{
  "n_layer": 14,
  "d_model": 96,
  "n_head": 3,
  "n_kv_head": 3,
  "head_dim": 32,
  "d_mlp": 384,
  "vocab_size": 8192,
  "activation": "tanh_gelu",
  "norm": "rmsnorm",
  "norm_place": "pre",
  "norm_eps": 1e-05,
  "positions": "rope",
  "rope_base": 10000.0,
  "rope_fraction": 0.5,
  "qk_norm": true,
  "attn_scale": 0.177,
  "bias": "none",
  "tie_embeddings": true,
  "parallel_block": true,
  "init": "uniform",
  "init_std_qkv": 0.05,
  "init_std_o": 0.0,
  "init_std_up": 0.05,
  "init_std_down": 0.0,
  "optimizer": "soap_variant",
  "lr": 0.00906,
  "beta1": 0.95,
  "beta2": 0.95,
  "weight_decay": 0.091,
  "lr_head": 0.00638,
  "warmup_steps": 148,
  "schedule": "cos",
  "final_lr_fraction": 0.1,
  "batch_tokens": 32768,
  "seq_len": 1024,
  "doc_mask": true,
  "train_tokens": 95400000,
  "steps": 2912,
  "dataset": "wikipedia_en"
}
Each number is 500 + 25 x the weight over its row's rms, rounded and kept within 0 to 999. Layers, rows and columns count from 0. Numbers have three digits each. The size before them is the row's rms in percent of the matrix's.

# down: layer 11 MLP down (transposed), 384x96, rms 0.164, rows 9-77, columns 0-95
# up: layer 11 MLP up, 384x96, rms 0.144, rows 10-78, columns 0-95
down9 096:495519487474492493481467486475458534483523503499518527487496507553499484513477449515464519514478526500529455476474499533474523464475559504493491496505468517504448493443514524473462461495519475559542500492503501499501460496507497507515477495517486439488531485475487512489514522505501460481
up10 103:446551505500471513474521482520521443466517519543504514535514489505522464529504487471484506514503498447511435519504512496474521506522500534517523507472517487540488461490499516473483529521469537560539520520476557478470515488487486485513493512504474493501528487502495494531476533506523512510
down10 104:507529514470492548523459516569464522506495500517470540511497482500476549473472498465499495536570503513471506472509550484489489495481504515495515533530481538527501501505481519485490537521493480491479499504493466513538473520464500535534512498514515448487482500493537526503490496503555514485
up11 101:468515507519466475515486465464500484505498450484478515528472507577505490527478543471521444466517523541473488482482504520498497472471524502519508511512515534478508503521529493524514489515468496493516513485468506453513506504447507510541449478518477483518534504496517496481470472485472479449
down11 098:501451527530513522512517505552512545522468513502531496498452524514494502486474488510469533514491488467498548503453479457477500530529501497490490526506485541502494487512514483488463508461552498491511461512515512523543455502492479463453546496486484484489465531496478459531473483491517505528
up12 096:487506474499540519503481499521510519494544532504553509509453557493548491519533490524480496471492498508489497521509532495555493517570519529520514498516497500475482513493514513513478482478491570505523496491506500468506512521504450519482484498531465549510472503497516473547469472486503464525
down12 092:543479498525499521490510540523505520470510484523501528499520472508537477499496535458543515465537513508490501532489488498468496513493510478491486477506495488441459467497494468487473509546461471534498471493474521457468532530533531478495480517450540456519513514511472470478482503501472537522
up13 098:502491524481507489467505495497495552557495479473476482511494524473502501540495490540514486521508509484497521514553466510500561492485488506493501506476562490537538498485486530462514471510457475514533489490542517518499530493514535516491483466515462526502477450506551476509528478509547477503
down13 096:502514528497485510547484494510516469512472494510512504479479479503460529464510501520484472513516500472505491513464504525490440488504484473517481494575466483458520477497472473516473531543507528502501469495486501494495487494484522484491534524484562496489508528477450509554462532496498446466
up14 099:477426530517506531484482481506457531471514468463487544510530483512497472509523498510460501576498458524471510493565482477514495532506494486500494505457522506511483486524478481493514497501495485495495521536495526527492503527507559448534492505505493510512471477475498509492479524483539478500
down14 090:510515530533517512486478498481507507522515495487515476443514461558506491479469488527505480522503497466527520525492510519532495464506505517491495532533481491496477486494546499493481465502529504457499504443442507516570489482506536504495518529549498463510482507531567468499526500499514491506
up15 105:495456492471513542485515498452488494491520481515531479487505500416512495474472501496506483475497472511501502482518530469548532549473470528527495508552543507493455505450531479479490485505482488480460492517502526510506509509449518456500470502456496534492501463495507475500499491483523510499
down15 100:524497496523500482497502454530535507514556503487507542513501504531484525486515523479457513497505490471538545444458537482503512522483477477515536462487521522499484476490522510516497496450502502501507483501486497513507484492486488501459510466468528427513530533514469472492422494519485500503
up16 114:480514493501510527510511479529534503484473484496471441528450456502478483491495466540515497507502496489507489525486505529447468504496495496477516521483478502532485498509485488488505477462499524488524502497535491493433512535535523518476511504417485496538506545469530493515471467497518488553
down16 090:528489441553503475496515489497493471514486531478511453508509459521487499502458529506555500535493502547529498521501523475486462453492508545464473484475501550472471503525493489545538531492483505499511510489536502503519462530495486538448496504511496501511496489520513501539528476483484513520
up17 106:503525527534506500452470506547512507473540521502500471500497512436448489515518453470502540553485499514499527520481500517521504493541500490462502497529496458508529490503524530506491540512473500442513514474507491459488507495510483478506527508547511490497529479495533481486513443461525495487
down17 104:498486482538512487503531506528508468478502511476488520463543505533486479489479567491494484520521494504563502527511491522580503458489482497487466516521486482465506507526537478541496493486495498498478464527570494538479501486501473503479508474527510492516514458529486474490502505512448506490
up18 094:469479497460499496507462499490492510545528495508498499474520470449501472511485501482468505487468506466504450523530509543514510458480489534499456462525491479448482530486480464473525512497478539505535546513490498535510491462504492516523543520528536524493504490462535464476523505478483498468
down18 103:544497496483465526496513491522457526525476492490515548472493487489488470501526516490537467473528502499488526481538505531519520540483541518515487475493519528484511493483506477526542531534498473533460505503476528466458459523500497520517498517488517546457509523541481496463563521530507501521
up19 094:500495473496507503496486455498532483462502506478510484482504530520481475506471546514487476517497494520459511525497492519460521512473472475480515463451450451528528468552482527460495498521475504465481496455486496483504522505548485536463504519473496515496450511455498500498486482509507483562
down19 078:474468487539468513480490519507463490511474497499502512529511547471515499470494460491484452474480475515503491492459465438551502503474503473512491537495510488506462522490460494470548497458527478490479499529476494470497508499553491462504452481506484527493519527498486455499519524504520459524
up20 107:507526480488484517504447528475511480512550471533542482483549496549475532485506531518522505479460510507513524499476530514523460506529508528504477522525506522528460524498519534493552517562480472496497513468483505489483481488515473522498454513514529484513494520517491516501528483529552469482
down20 097:506511529498498462542500507538511459484473525498475536521517496515515467497522445471502467547541493519454551505482533508500531463486479511534545472503525513510496444490502515509476491503521516530504531488514482503517519482498525457500496506492503490507516451457534471481482523474446485491
up21 104:538501519514461489523485510508442491502486493479477448532478552489481533505505490471463540497533468523519499504495489552488513469515527496485507483502498485524535521462544509525468428492502536498497506505529523536533486500496505499469493496489510455475462549499510484499501497504522474456
down21 099:480485466505549512474515492465533487503520504491519552440509500544456460500524501518539474498475511502517509471507496500468504507512483552566513509491484510510484489516449472493476489513506462514519509505497521519454517490509490519530522513491489542535522444481456504492497535512518482535
up22 098:516510452524529500541506529504548519533519504519454470482502457491479489496523527453492522523494471503509476505483514501469474525485483481536474482478501531506502502540582513463509499534507501516501559498486517485512473523484455502497505444514474493484480522463520494501499487512509454473
down22 102:490498548512497521452499470484494539529519515489551514508523478572497517515482526514472554484505517496483510528506509473492503500519513487536527478463481490478470481470517470487526508497512498479482507488493481566537531511462500508517503470501492536456510491532440506502494525554475506490
up23 105:460522520528521492487482546504510502503523522532460517508521483560491494502467471499507516568522491509482459495542520491535495509488515499492467514505499474551500524481499478499505514509477507508555490513462500550515445487520530528499550508516506526511480546463481487470475484491532528511
down23 100:452498481472477502504514484523477500501514520525506475533533532492497489488529501550527501509501518492478469488501468497510476508466496538497516557529519511484482466517512525478489516513499519490489539544519500513477484480572475535472473482537481462467486451460494495554496514465544503477
up24 100:463481517521482479448510486489505493468498539492508488457508508473535497522500484503487472463523472508522488491506513515511513487462519503496512497460492514548532478458512536490521463525507515493537468446536500518511508477439549492517513464520481509520515510486478505421531515504514530521
down24 094:526544506539513514514501544504500533513505506518493468480541510516514477541472513521501470516532563524462475506515499476513515485480487484525459503549498504485527481501492556506480490491526540489476457522502511508499492476483453482480544512495542497555452501535495526515483498520526503463
up25 094:482523477507492474501506518499502490501515505524480507481561532499541488519523483527505469496548481525513475526488539487478504516497495502420515529480459464465520502506484455483505503518512478533494454524520476499490509529525513458502484441518467485490471466489496462487558505474476479504
down25 095:507470514458485540483477505483517503516488463540508527527453511492523505477477500528501507499507523517484521501484458461493545513504499524547473471501505546527433546501496464533563502487512491501503524546486488509449540483524488510496479513518516491553477485487516490513466502522494521483
up26 102:504558525501494489453505517497521498512523526485509490519503471486510521538519519485573498524469514521518491478446561541507481442501459524505535475483479455492494530477514510509485475508497538490538493493513524468485485494485500488473484486508503461482487475494442507479467509501482468529
down26 108:493525518487509508508502480456483568531491505469489535490528527499535510473499519492510510575485493541515493488488451491495548534505485517484453505490478451508456515498505532487477559516446499477520447492483499500497492488488533514516521521499505497455514505475540482498499486510479484482
up27 104:472551518504515478510497470494512512486539547511466488505502529526451487516502535482527518522482453466507481497482473490496525491496510492480530489472485496494525540536476495455437484480527451511468503501511501500441490526546475536510500504458490512515480480490496496453510491458468494469
down27 096:523516509482484526445456495463542489525513497511505487477467509564527510491459526539485521526495507510449512435511483530516493502471474533493507502518490459515489489457497491494479509517493499519529478520468492498545504529488509469555492499475515463457493506502562514499488496480502483496
up28 101:527493486497554476501510533534527477556504520504544521489494540480471489514489496496497561490509498493478469475486501521510485490521454504492483472551470491493508485481453490519513503472543480520500547506562464528541553475509521519488519501506506518523493500466526470523477510488472488524
down28 096:501481492506505504519493492486482491518488492495469479536503504496533502484544475490492479500475514483477509500528472472488513570478502494534533504481491543494457500485519490490494511522495432440482476481469533471465510499501479557518501546472509463479474472506532474515561495477537487468
up29 093:495496498476494511509467450483459539500514469495508507499528489555463501450509455549490524486483497487478413489519498534462513500499481500467473510506510492480514502500472532504471485521498479499520515475502468564500521489498492517531511510525447453512542503508503494504511517531512466494
down29 103:503511542483529475484516465491508528522540470483498496470504463455504477483554472536484513514470516499493516541470487501569512513496502532468499464515487506505531470483521527454479497494513477496489496499489565484485481517494503518550518502481542522498479551474492459476466512485506479473
up30 108:537535524561475506480508532552472510499464469486516484519467521493478511528540478482517509507523462485501508481490501485500546492500537531507493511451538512531522527493478469503512515498511516547527463514513536504506456509443500504523538498490553489521489541473496516527504505512538515504
down30 092:456469465482528519488521500495516538483492551510491539489475512489522453505508522495516469512463516505510534490532517550509497437483469504501529521504481474473490495492506499488491469494480522511463481487504498531531540519500532476456557522516493496490514451495504465473461511516545458521
up31 099:492500506472502474484524473518462482499506494490487509468452555505488502541466522505507473499555490529539482507529544485512514490530543503498489475526520502474504473505472492452516484485520492459482470476553483524531488480537490548500499480452525456543495468480484518481467487505507475497
down31 104:464467481538490529520504484457471534535500510511514530504515476528502467540478511482534544507524482526467504529486497471468493507517470488488487534508527459521562469524519509466521438494486509514481524521491477523512473486529518496523509462509470477533501437509482477519502505487501536505
up32 096:516528517484463502461457503496517511461489487506501499504506478503481508475463487468521503499492492574485535470509486498485520494512515516479507517445505466535494524546442442493509469463507537516508486521500532509466505534504481475520535545536480481451525529483493507474522498480516480517
down32 097:503469484501512499555533477529480512532458482509527492517511483494523486483548518522477546519464476473540512506511501476525502540527511473510511469528524541512508464498567542454468525501499481493498502511526480515530482483478504513517484484488472475503461483528524504529467520505454544512
up33 091:489530526519521540524550474477485485528487515472533511474505506469501512489483532513543524528474471509534462516515530462529515529525503558495514511471488464498487542541513519498489522506511536527481514515469531510467492480515449484535509512530467491506462461515473491500555488505501475498
down33 094:485561506489463471432475512505551497499503499455519505534499508503491539569501463482499487502483491528541492547495524489495500510515516509479550516466506513498468526531505523495511514490505468476538520511510487465510477477506513456509504484506489475471516504524495515449494480472521497558
up34 099:507508481494486493527483506491495446496497468522532476499504494519493513492460528502520498498527511518493519522525531524473467562512517505462535503542492493481447550487503470529492523482452499492501463489474491520512489519424478473514504516526485556498459489486534530485494502479522537468
down34 088:500472502514508550481491491517528510487493489525492473525492484476478472490538518528523479468485468517544490446505514467506508441516504498505454495510518526508516476503513486465518495490511467516447503474552487511495490489519512554501518508499486495519534516558506492447465489468553463531
up35 110:499546487502529507505509483529494512495515500548536498504516482514508520521485486485516493512540486502523516482513507465498481483547530530464539546535511512512544498479507465503517510456456491508469560530502451512532521521513509480542532452512518539570486500517483510511492467486484494502
down35 117:501519517503523505479457498470535517507498513519528479493507493535543471496480505475471523553487488447506479535507516464490499543516502545517507513481506468465485513522464460495499506478525450472498503513510450449520503480525503534484478465499523489536514488474515486473522543525462454497
up36 109:458471485548496489511536539502525475474455511509495497530524514501475521511488458510493509480496452517475504537517478549454535467505515496504455489488521472501519498553515484510497467519509499541531486510529537475513503502464534491477500494494533550523483483481522505526459534529537502528
down36 107:496532499495498489512479484486501500487501456502497467499496544563516441489533504478520510499509516507522521494466508474468443494487464486488496553506498485523459532494512508473486486457444511467523474515501506515517497475482457483463515449543527468487498538517467511503505476466464516489
up37 092:526481472552493465536515462513488519481496539489508537513498446527487557536513504476534444522510491520504527508512513527479464497504499505520489482526493505486504503531508543488471482492481491477469504514538510514509499475462512471475540532495472523463498459485476466517553463526475482498
down37 094:484466547468484493492498495521521485498464502480507498519528479503492501484519529499499511458538479458503520486514530489561516546457479499544515494508520448506483489464473534490500486491492517489469493445566508500511498503537505511509485446478486529541504494531495505491457524487509549477
up38 100:496488548509516499530512524486505555449513479544455535484435505513459499513473480491491477525502496543498496481464495517464518487483529515482526488480480499495531553472465515494513532505491486482452500489506513494496500489483522551496476468481451497469526491500508504523529489520509469446
down38 085:499534535498544451480482504518514524484486513486509480511481500517499506471471552460482492490484484428506475510465535534497468473479583506498527539499503460484476529503473506520499485528510514472471517485539513496500468501492487490469490482484495460502514530516502492458476490502531471459
up39 097:471490458511484458450468538529519549457487502506493497507464465493496519544483487477551474505458490466482480510499493460482487526513474511462516551517534507479493526523494527495478467521471475520512462478510514494537509528509489487494536496511483506471459519472471503484500506459524477532
down39 089:471493521556534490522530462519508472523552470493495498519546497498507485516542524529470533477521494507492500506485480550452465467490518509499530495496532485504481471528497482520505499485520485480462509491545495477470500462526488431478471521488526448533501493496513486488462498532511488519
up40 095:490461486453524517484508507509542516497531482497478514509526481481504510559472510490485487521457456504523460527496534498500506526475537516491486563502515539540500521506453500525514482509554513515503489501518496514520545472484520483441480535481524474471496499503481510452489510461523500529
down40 092:467537490466474475545485463493464551512481495524506449471539485502478517500515490502502471462467504485509496499497495518481508545524531499524529517491526504488491482514482461492449464501488547457530440567498502521524462501512512524512486525485516536496506503484527476519509500498490538515
up41 104:497484470480460486526509526508521468482510458527524509497527507517503494508498552481470459478538459549536494512522514528536478509468558495444525500498526469514506515468503477491515516523505500462457516490468511485527515518476522511507463486522498520511485450450478500529507522495521462476
down41 083:502470516526528496459498476520503511538507516489483497552494495498518496507487467492537480525505510486475522479498476484461560480519453483522511495514473502490493496513468473498487489469502513538536521493514476504475514518524484503485568469460525524490496583492512468455495514461539497467
up42 107:488499541516569539515487457506488517526495496468541479487487496530503474467503481495495502493481448539481470509489467521474457512514461491515496478467466484502523477501470492480514473494486545522496469509559483529498520498525510532535427488512530469524500502508472527499477515493479486507
down42 102:491538503492473518530507517512481499558473472475545483478498504574493517507480455465508503482527486527480519503467513505492527487513468519542528523469501490442501492476491471516490494512507521522529469508528517499431498456505516513490466498525536518486513502525482550480501489495481545487
up43 110:522484505518541527518505479503535494493451508491529521480461498482480492497521503526491473562507460495508499527502474502535490528507495456495528528499508444519511476500510499488449471517459452499506542462512481521498493494475529497525465447501484490505539438487506521506519532498532458507
down43 104:507521496490514475534496479511480518502450476493506504500499510512483523500523504479504531484521536514465503447482526474564516503547482475449485474534477516528475506513480491549517503502514506536464529514507537477484490512504543531459492544477492539472511474534500477479514524532543536524
up44 103:463560537560522477534539486499493492482541546488479484536497499495501471509485531493499485467480495507490459524537476477505475514464494471507530498506470525475419499492521524469464540529492512515498506525511501467494523497526514499518461495493477456510500504504484488482524482482515460518
down44 105:492455493493502530531504478514466510492489488561519530500524503511529513488499535482493499524481489513511474466554484497508530531481527501515507497487523514507482486513559480490536528525496524506535492499515485498504447476455524519497521473450440493525465551500506539459515531537486520523
up45 109:497532504501494507513477484491480524534489552528459472452469512535475525497476533535491505476517487516510531481494554516540499477505500461451481459516477509489488475463511509516472485482487535485503511521459484470539509492485515480480500455497483537498573491491504512525496468521477531473
down45 101:501497503462467491502511508533509518446515501510504496463504492479508532499533460504462493479496503504485490505493514518502517498517504517506513499510508492503486526450484474476477569526518481555500534455547516520503520450487530520511478500437506513484451450549561516508490521510483478500
up46 110:486486540562491506512462515528523483526457482522509502485520489485516491494480474541519498483553481499513502486480514525502492477479504518532522441528492461474471481509535507481467460552526492480470500518531484539497496518512536555479512492501507508480512499497534500458486539523500515444
down46 096:502496481454509487491489527457489491518544486511507508503481485517518478516470494468455512505458461522490503521507484509497520512523496502491481524481508520548536525482491444511540542493491484523525488467469510490537554461482501442519490477472509512507432478505476509507533482474545466502
up47 110:511496498532472521475475500545557524498501477521542472516490518481487509507485479481534479495526448468495469522517511467468496527495500496484465478496504498497455575544488515517525468551453486495491519486506503511505535512468485457505496531534527494515495501474503553492458505523519491484
down47 104:490468483541453503481536524479519558488500516516494493532505514513462477508483498468502486513492511475457493514524506483448508486492525429486502504466520516519531508505488519443486507510494465487501552481536485454506526473533514469531505445505527485508495493519543503483547482506519505502
up48 096:495446473507550530515501506506505495476500533530474491455469494501471492483509501529497502486533498516525539490512467460502509496514480528465474525505503486480468469512492539441541534518519508484464511541501476540480537487543499473508524473464474502490476484499442465505510477534528494472
down48 102:522506459478520521498487497520507511501442491476553498471492527511482487521526481501524516465538513509519467555531492481502485502503485509490475502469498488493491479523525530491488487527509469460506508468498491522476508428491473548518475533554485486531492457551533479502502495534517458480
up49 096:520492473472475451512493494491497488479510518524455424523525522460495466519457495497489506469481497541507485469514472532466466494517473476494491522534523493474480490523516471507527501464476479517560516487483504510501483532486518469543465521513482491530497468519493529476519501497561479496
down49 090:512517497488502457525478499473480514472500481493488523530495521518476464537503519500477490504515506451513529528515493493523505490511478498506503552537549517501534525432474498490483518491500523486500419479531519542476530509543461497492478507488507454526479531511433509481485505494480494498
up50 091:553490468524502481518493470501529507526487484494488550460496503487502474508490464501475513487485481490524523512507489513499495462477491486523540538506500468493476527565471480540488475502488459545460485499525518481551497570500505496504483476463474471498515516484470499497564506528509486475
down50 097:471481483462482487521473524516543498525478492467531524436509533511495500461483507493502497484439535501507472499459493501513513510524490533527459515493546446528499478508492465461500514475471479509531508468512493463498490461485501502508546515551486506497501486453461497502505475521466520518
up51 093:504504496495481484537496485516491540492520478469493470483508524545524510529517471488498499508511446466500472487455522492493501465472515469509500502523458511445458462509448523505504510471546548474531543500537469518502463477510550494489500501501507528515481544483498501498523497498544458504
down51 105:499521520507492481522521504505503470516471462485495526545522517472544458491517528472541463495476528526525502529477496500466490481416511506493465504503497501539538484488511509475474509453534493505463503479529503510495476480474490490477476505485464518503558482459498490478472537481460479512
up52 093:492516506488506519532477512518483485514423487494532514445531478499519576497445533482508496489537465470510466456520497521538458474504535500495500498529479469494509509491527513499514511538503497515490486459521490477513464512475486495497489507502459526506501504504464455523521451522500510514
down52 100:534492493504523511514495495473500484468554509498465473560504507512486431512524462531517509495456505525499508557505485488482570510490495504485506472492526490503475478539518514477501473453507519435493487522496494508491507508501530507544533465513536492521521521482520543492512529479513523497
up53 100:483473496457566569481507459507517479475483497507540502526545521525521488451499539494498504526471498473491481513513502528517468491492521539501484562503528504500495502534562525450504498486512474492478503490511514479489459489485507499495532467457493524490495482507469494506501487479512472540
down53 104:514507518551512528496552478482525499480542511512508544470531509463490511498567503498472472518492520499528518481504525455509509514483504536506476514427505486503487493477507524481528521502517524542465515501545535488521520511511506539521546498513531499519529492516449511550500496527504510479
up54 096:529496516532464513519532502469522526477476553510499500496505535484471534531501532447508488526496456540512482502481496461499519480476523497499533498518474500471486457513520528464507554502526484473473512475499481480506512535502537494503493480523543506487488444487491425505497498541527501494
down54 100:513465440465508513546457472556523495477498476484490491470509513498510529494493534539502472493521435524543530525508481520499499470562490522504496520492489527522537491491524538496509498489465457493476482522529517512511519518528490498460476474461493482498475518511505526459495480473504517521
up55 097:500492480500469495503503504498488485495510463517493511530494492496521517538478533472522521513505452530518546537508502497480496511499460515497527492518510449485510488512523476464513494508463537482437447546447506498507506552498468530501468462484474524515477504538549545515520494489516489540
down55 095:539526504503476474501485467476542539509485489491526538498436475463489457468478466506499445482467532461482498499533477542503495486526512494462471506493504523516538448491448534521489524475506486485522521486523547509471496502495497514504514460524517512505533500471477513480485502509473480510
up56 097:512518463431498490483494471490517522503478463527492524493511485528471456508489495480460463486545480487514494489472511553485525509538507518490505493495509482492478528530515516484549445527469500532499497520467480542462514499492486528486487514509513530532496492455505514472566483480498508456
down56 103:506458512468458515503498482444470509492474513446564479467498502520524502493513520532524504485508502502513475511540506518521479457454508480507475518505501477498514473510486453488521461532483492543473533507469524556457502457508522477512520520514534501486520508465496519476512494474460486504
up57 098:534511518526518537490547508491553487483496458474507506519513467492543496504519543492507497489493506528499478527523486508472524478479501464504502536494490444541486489527494537494511522501488529519511493510527536475491497554554508479527505529490530498469498410487471502495501490514493470536
down57 095:514514510461482515498564465502526498527491451504487505489471444491510533508494514490471510500481489490449517493504525462480501515555498482509517517516514457539505455473481498512505488470506549496519487499475536496507498464549546516524511529506499524491516517507464477511488505515450438522
up58 097:482461505527517502537471516497453494500470494511555555516517528507473505465478490520505494496533482506481520521534526518531484511471478532507501501498456507504543491497527511480515448540440487525464508487477535504516528488458491496490473467512519550514500437452496488497500505495510503499
down58 091:510472465470495511496440516471500536500452480461491503494536489497518512506476510477529501514514532519468481448494497495480497473535500464485538510515506554461467545491484473532500565499516515507500515531511508537505489527482495532534491479515478489512469552502481529514498458527475523496
up59 092:571514516502488511525481500510486510489517491506494527510502508496501494477495483521459507513515494543462505485445556534505488480500491498505530505519501478485491467510510413483491498544514479512473553473508499458500481470494508479527494514465516481516541536429512464503493524470513499491
down59 088:494455504494474471506473520482499539487540497492509495503500479482504539518548528487522476515494514509483473488504470471452451514511555470493516504494493464514492504518513548523494475549455470463529496489470543502463513460513521515538499525505536500506514541504524483493522483494546471459
up60 101:501524460502473501490513501513504464503538496512520496489519499510490526513527513523503504474447513530527517496441571495512513433479513529494539488510503498509511511474526496513476452493500549473483484514554518466533506473488491527545502471518519517511528521543441514504526521500497522510
down60 104:445488523469531490477495444546496490509493497545465483541517535481493502522492543493487478517499466468529520536532499447506508509491536443510526533495477474517481482498481520489480527525472530504486515468485506514456526515528471531502526509483483494480483537474545495493495477490525488466
up61 099:470471531521528506506528475449515503526498474528513509523494488476473487530493493536519536511496498501528515499503546488527586489522547501489503521503515505496515511507506470470508472511487474502506511525504499489539491458466477471492471432472523539466483527476504527465500500563511510506
down61 097:515507516515516514454537463457492477518528545489505543447477490524510496465477496493526506499484526496549513471518562526527450533493446551483529464532493514521513499497515495519482471491520454494477506498498492485513516476517462498506521509529497494530510497529487463521513468536503476509
up62 102:522478488480496471526450515495512496503526518506477405475515472528501549517490517513459499441488507529490478527472502527493475505516543514479517529488501501490495472529527511492499499493534486487495492456547500489487528511485517479541509455466506497530503489472509478494483471532546478532
down62 103:507507456489458523528478510499476464522512487509529496536495506478503539496512520479575515493458466481522496470527504499504475524499493508486499476564480503511481547527465480522490518506490510493525520459493477536516508507518534514492504509554458534458500516504432534483505505504476525518
up63 094:524505471533477513528458557486507498513494509475538470495535517521528516490490512487459503480542456536503487503492480555510464502501496499494491566499490502459512490499493550459513565514508540495495504453527492496563471501521485510508482476507483501506510512475531533470492514481504514505
down63 103:488562469480488495535504483533507496487504495533511481520509476469459496470466508524472464535530548476468498478503507475536481495522524507505523501491516512477508512496526498474489514461444547502488455452465516469500492518499522496517507487527493482494465504492536514588490492485482482506
up64 100:485515510503525504521423428462497514539496459519546541494532475486513502514517508479455480477470485504541484518475474478499489506525455538509489518514512571484494475507521498507508532480485480497446539489495504513513500526503476503497530482507478534520506515501515489469509463515495481501
down64 094:491495481474499487438507517486514571524476497521499470500453539451524508506533496504525511483514509513480530492489527483498522532484518467530471509505514531493473462469453472451505508521522495447499511491506535522479489507473500544484491472494477492520511520495485522537469475466513457464
up65 098:476482451509522517547524482462478504449491456494505509507478497539517469486487548471493522499488488519533512499548510529507519475498461484516509523492485566511481541499488477520503496543485508490507572522496473508490487475478490537484497522475498532544439513487503484526513511520503510513
down65 110:524517517449490489494480508527523504529514556508538485470497513500484508524507455533468509494523511523480502515468492482505505518509507502477477497509541462466527473509515512465511519461516522531447488435528510512548525521538486486476476501462472502483514488550549467509514476522526523510
up66 099:500524474532504520505475434483534518528475540482471510478463485532507513423479509467525493468473522523467491524531513510514480464510496544502485479546482508500485508528500518492497500469484524488537497479462474480562535475489497464488512471499467455497477494498493468523504508515486512496
down66 097:457490510504513510513552495510509483531520495532482486521507530495515511499501533529446526518543424442484526542489548498523492517522463531486515491495485505524470516507473474486493495498509504530468472522520497494484481485503463510521499502518483547483498490476435514487441523505483476499
up67 113:474471514511471515546523499505477509522528474498516489493493484497500481497441472483497520485550505580476511486487517558502518474509500529498476471474490511503473483502450504517501532489490522520521548535495483502535512474517503476519517483500518445504518503508539509513510454565529513523
down67 133:514511508496492514557439473477514507546528486478483505520515504491525489484493511508473487478538525534515517523503436534497494480503480505540529428519486487476454509512501510517492512469497532490508472526473526514532488498523478509507481532504506484521542484494553468515501465487534506446
up68 101:500489505513459485470527525481551499476515490520529473500513490490477487478508441517534510530505524516514508488495496518516516514480466490464482500522506532456539472468509518518529485519472482524525510491560520513492455545534515463506492536519520483459531501544505511464524459540509505540
down68 094:479499507483484510523476487531515469459538521523506535483468479515533497467549488502489497513536469461501516520521493485472540501499505516490462536496475463506527473565495484514484473443493541502524490491465513471513500439555526471509513472486502490527503516505534488501469510486491475466
up69 105:527529530476554520513480469487509499506506522528478477495545474485476489505506469483457495575480500529503443530489523493513488491491479525509503515486500482469481524490475479501481512478532529484541491483492485509518506475511555511448520517491469444511489464445484475512513480474466490500
down69 107:496477519534480492472542543498465499472529497549483533491484507487481543495484514529568494492489556497493542450507520496503502496509502451529476507512528530497503469479496494508497543529535503496480533558473493528467487462477492487532532537487527524513491481491485509507493509502504537529
up70 095:511517460489480519518463487545527539494468489514494502563497516489557511535504510492508479515489488507495490542475508487536483470515475485508532524532490503504509515477497494486479489455491481503488530486521480475531505491505550468463491491511505442489493524487550529474416474498529516515
down70 094:475496478486504495471437488482520516539524488457489502495536492457520512505522555505506504548514512474457473497521494477534518488465530491466521503516520479462496477495497493501495497513446502507532528536461528504485551480503529501532464487522485503453486500506548458483497503508494488554
up71 097:476503534544513498528467507479459478499505482495484462520537440486532518498509480482525504533494448482475556511519522500469516511486540506470483493564490487514493522475531468484513510514452471510511530478492487482503527491455532469524493543498508517496499519493483460487474470510459491477
down71 093:518500466493468521545441533494527460453465490523491517450484520556498454503478497509527489449481508472476510494498525514484515483494448500508529515487473514512533487477478489530501487525528498511505479500509539459498537462496523509533476515507525495500532512523524537520541515489514542497
up72 100:517493508538499498474511549526449455464478462533463483480497467506479501532503506457496527524514485465518472491494493485508504533508492511491454471511497506476484515501478438493475539452515517524535511503487467500510470488517492517428505501520524517483460520520493474501513493530550489474
down72 100:505517503484520528483506472522516520483494539511510486519485524451506547448539499489527498483529489541474498475477468518509472478484516521491497505511489504527520520503510572496483531508465506505538472478496501479465534473469488535532469528449476520490526499536529507516539508449465472482
up73 110:479544479517484497451484485539499525475521449509494517509504508532483511513504485522482489535514476525479497502486547514487474504473529498504520463491499493533485492481499539513535485514497499494489519491510492551516483483488556529512469431519519461502487558491504547508453530496480522554
down73 111:529496505496502489464507525470520504494518504477464533501461505523479538480462526514559468484453551519546487482536516504517464505484488478492472514514457479509543462522507513517466464475511459528497522514515501537508458514529497496493491470445533497501479515509492468456495492500493494536
up74 096:459492482463549507464521535462493535489516524502484512509501511522476486522523485479485496467498498570491535517495468487520445474484498473467493517522490523544483488498489524540496508484497474513500541498528505508488531496466479527487510531457467457517514499486498448459501510466521496552
down74 101:467513446512454489463506500483514548494471506469459492476446495475514497461491495451536473490535529523520486517552496462492479510529484472495519453510497503482521489509530528533497503463487445504519469480492481497500531533501521462506528480479503484506465508512456492509467515507500507529
up75 092:492505497475489457531502508478522537510501448449489505487490505524462490473524507531498525499501482533494526490511472562515487526509489471495532471521531487489499457508505480521496492496512573519524490484497513525500507489485496504523458524452542521480538505449494492523494449483555470482
down75 092:510479515486485524465491551516473472504484535500529500481505493492515506488482477502475511494501542454487540486496546479490534490465467494501505538504509538483510536504520541516525488518467495509499509539540456539512509483527464483519525461510459486494478533486521553480519569515478534501
up76 115:464522515510508489502492540530537513533521472514498495503485500525486478473516528530484451501533514558492493540515481479538517482494494514511485584527501469513503534485496490486508537484467515516480479529524503503477516542514467513519548472503462455537481523501482487506522471457492531493
down76 107:492473512496481481543500477504526503501520510498527479465526500484468466467489488522521572496498507520502510531491481447442478503479480519475489497484470470490504503448494510516456498513484501524477466500441487490529486496503496533519505522496549447493526501537510501490488554494547466526
up77 100:473525503518504502461501503515463476438548453479479525535500524528531484530501499484463510481477491501454524474493481497493535530485494489517496440520504536508491456489453508490490490492475498531502482493486481475469481523506458481486522517474449533504505501514472522513461521526549538495
down77 085:539563488561487528490489552537505486509497512524476516489512508518471507536457503493495487481515534516479469514485487535505530471514501522480488502522500527486507570516509466541479506541485507469489511472504479472509501496475498512470491496550465497496499489476512550565489482510486529479
up78 100:473504525486505543528506540502533485464531523509496507505456500454540516489495564490495482515514472518474482504537503493482539502492537504491489525486518489491494516530537533475513507526514526490472443478493500469549500483504500440515536517481477515472508508517523456462460532479470513521